config = dict(
    n_kv_head=7,
    rope_fraction=0.75,
    init='normal',
    init_std_qkv=0.0386,
    init_std_up=0.0386,
    init_std_down=0.0,
    optimizer='muon_variant',
    final_lr_fraction=0.02,
    doc_mask=True,
)
Each number is 500 + 40 x the weight over its row's rms, rounded and kept within 0 to 999. Layers, rows and columns count from 0. Numbers have three digits each. The size before them is the row's rms in percent of the matrix's.

# down: layer 6 MLP down (transposed), 896x224, rms 0.0642, rows 753-758, columns 0-223
# up: layer 6 MLP up, 896x224, rms 0.258, rows 754-759, columns 0-223
down753 102:499566532472438479551508488531534459589529522499495495530558482475552458566468522447497418499517545514473501512507430536478452518471477519461573553539461486537469503495496534437460512533469531487470451561436509457546547555458444513567493472500543494461500499511546493544548488431461481516546474443486572440575459550457494428424432519471477562533464544533559493459524547424460494486507560490484592534425544485552505480489485545477549499520406518535404507509527501568540486586469485518494415526530475466501453496506539543527502502489535504572464443515464473460505542524491428470446555499512473474463590551472505523495457519445476470508476506528522456534506475420467484497555
up754 098:504483484552483521457544457541438555508510589518442449518531571500457572447614487520522488419433518514555505493611535451455463503504492536571540527456491485445470504479522508496550491510546523484461518464454421500475511504471520376461520526478552428530463450472474529527527454540562512569472537522528472468533550523556521494515547520526508491557579463521462510572509522458467561515419524527493490481494466505409455530446492521470429481508478531471543508514526518539460533539556567527436518563535459513507468533508443500560542528509489456398434489536473470486479525500505512506500524507569497473522518493497452552512514511441524586514519446522523448438498483518431547501502
down754 104:501472499531488507395514461526540524419518590577511440530555546450485585460532529505513565517479442583593462527541500482484522538385493510555538583511533492488539493507425482570455492463455500521493477502484554431532490522465476538522521482545538547533489490475510553476526507577522498487428456538532503413507553536514485444481459433530549476525485503472433497510494464503412540533525471460482484529495509487461554456495501570524446434516513489489494440580518520456528505507475493493496413424509438532512537465550478505467510484516488529515516472445563456454519456549519523463447480512563512488403473531499494542538489520470466488576469490492474533496473524446550515394509
up755 089:457488520479458499500530520520450490523428528471462566495477530434564461502476473524519525521445478481550522453544500395501530563540488576517496482554532479499557564482520492490556484519450512525563394535524492477611498444485507567492552475458457476533549506530540456429437507534498461495489529462443571514507534502519506469508529498519504502461591474509434466512466497516517519511505538501579588461532488476466471544433495513479535548484544481467476515519494476497440523494477534483488499481532487449442518422504470488521501601520551486443531554520488512525604494530466575443443445473464449515501481443413492524431482434496537429554466452506424511453430506507502577464523
down755 099:507560586528516480412534426470442493484532486463531482486495418545493526463451510450541483537450475485534509556562498484491470516501486472463476522521505480508486474494581431490393462543501504535443503509424516546555491494450535508499537517498496526434473527493486528544497453402489469463538443603515465541573508521474484568531484491552508537514467504464437435531504528517513546472491495528444524530513565516485466485572455483480518502503360532421490493510533557562537432511455479487481416510491505511507401571514475600500463543511493439518507509531507460531501459499526481527540421529548529512509551545486510510495483442550479562424524514470507532524447565497529570539475
up756 105:461540538522475407601569470480470587493460491431512480456562474471498557506494505456539484526538423532508503482488517483455507481490525500440523490518438454519503401460496505435415518488552531527474475522492501471540477523466449433475473504510488612564532524486487433542531520564465526503601545477410521421412517543447494499435588521458464526443452547527493467428593443485473495546479579489476441534500492497533462518466496502516471462477538457522545460453545526524516492495558535483470503461546498463534482493562562515583477493560549466519547547476501490523519524493450546493557469448524510527448549516455556492518513493476425520499470482536480503512503442480513492481486
down756 101:522556520527539500511494462479422505531513405513539502498536510471506394516463506500497462465487459451492565496442486497509488494554498485425472522432514448631468477490433492459499524522470482428469449459475488439477462499526546485484564514535462455532504433498504522442467439542563477499466479483495465563496444491458525515494566555513435578442524532458522574454487523547548553444469533524552548506475465501561544592524519447520516432500450502520393568474496496508559523501492523440452493500448519541503543478522488553496580411559558480474468553551498522509470520478450542444509501546533548512572466491446532513539547509552428505500516490548463529522524504529557490487517
up757 102:431514444513541463528485566539584492512477537459505559520455533459427566566476503508531564526472430497433469493555487536509468438509484506490508466527533570428511594460461501432547498512534529555520492484542550494455490443455539447547565528502521389421526505518587520466537489508498520532502534533541545471513542464547498476466562504449488531461500471434532520493472477490489445475556532457457561485493503509457505517522530503517502504466428516550507535463490457508466455487444461480517468469548563490553484487509504464515497445489421453458448480509527516540523487483458475456499443492451499478492559550449601529502573581467467446421497574476547513535502520415479481421543
down757 099:543439572503483508546495563502492541495572497510538530506540538450488545468498527525533528562533403439455550434535484506531492465523473540513528500541507492519531518436577493517522483466485531439570465479458508516520522480439463501481531555540461472515546461530452527516485457514450614440480525513548518464458515473527533557546479474546522514499547541467486475488527490489471550467491579446511493527564489438503429557512441418550527445532429504515469500444476522524497568481502466499600487479497612529517533436446439424500530383488509399507481528518447470537508506517507477517490518449455453493502495524468518454454573430480525459460477541403496536497527507447488498480480
up758 112:530453497502578466543531562441533478512452523454553466536550461458544472472468469495548467494525505418582507520518441554485451466450543505557552552449469431455502478500536487474486462520498546540518558487458549570484518466485491469498538429417512505509565499458495509430512527519532574457502486497469454406500402465529478531478451479504466536536501470538496533485503490593451530507472492484582486471496508460452460557514478478446498487571550548520530448486528516541547586542504548514558468510524457479521501456495538511537423507489515480500558428406457509527488477528552489500415530485515510475522528443494507496468390489465471461612483509539493482546505466420506527487561
down758 109:454541496494460511528504515493520506400503509497409520505511495423570492516561516489521514547534507515473517528553480502481459584520494464482533529501470497514510500505486495529526488447516506464529508511594449570467466463525448476487494430521533529467534459435477496382441517540564472534480492530445497469553471431505545498433478473534470500535423526466430500515437529408455543539474548517481510477517537480479572548535493516535587470504496496487531523524582492460448482541392515501494564616513581451499501547481504459514491466469537497543512508414503485420524450480540442559536545498499445486487506455500434504404492499571488494509506541516559511559440494486462551539557
up759 100:452513551509480489468539568540508570598478459537484591493423471480472456448499479519489566524472515444531423592571511519453502511519504498606490448447497503472500473479484523506564478438562528529511478513531478543514514495544456542441497492465407580513495494495522526636597474453537556432498558519424522453496518537529416488509486519488480489477490571467436500540597498430505496513510501500448498565480445583545553487487516503468518460532504474440514496523500474535444503545534463515495510462424568490478553485460531509446555526491470481482508552471456525486467496460444480489487459460478530460470490489469517585483517496515505532472475582555517508544478501496454516518475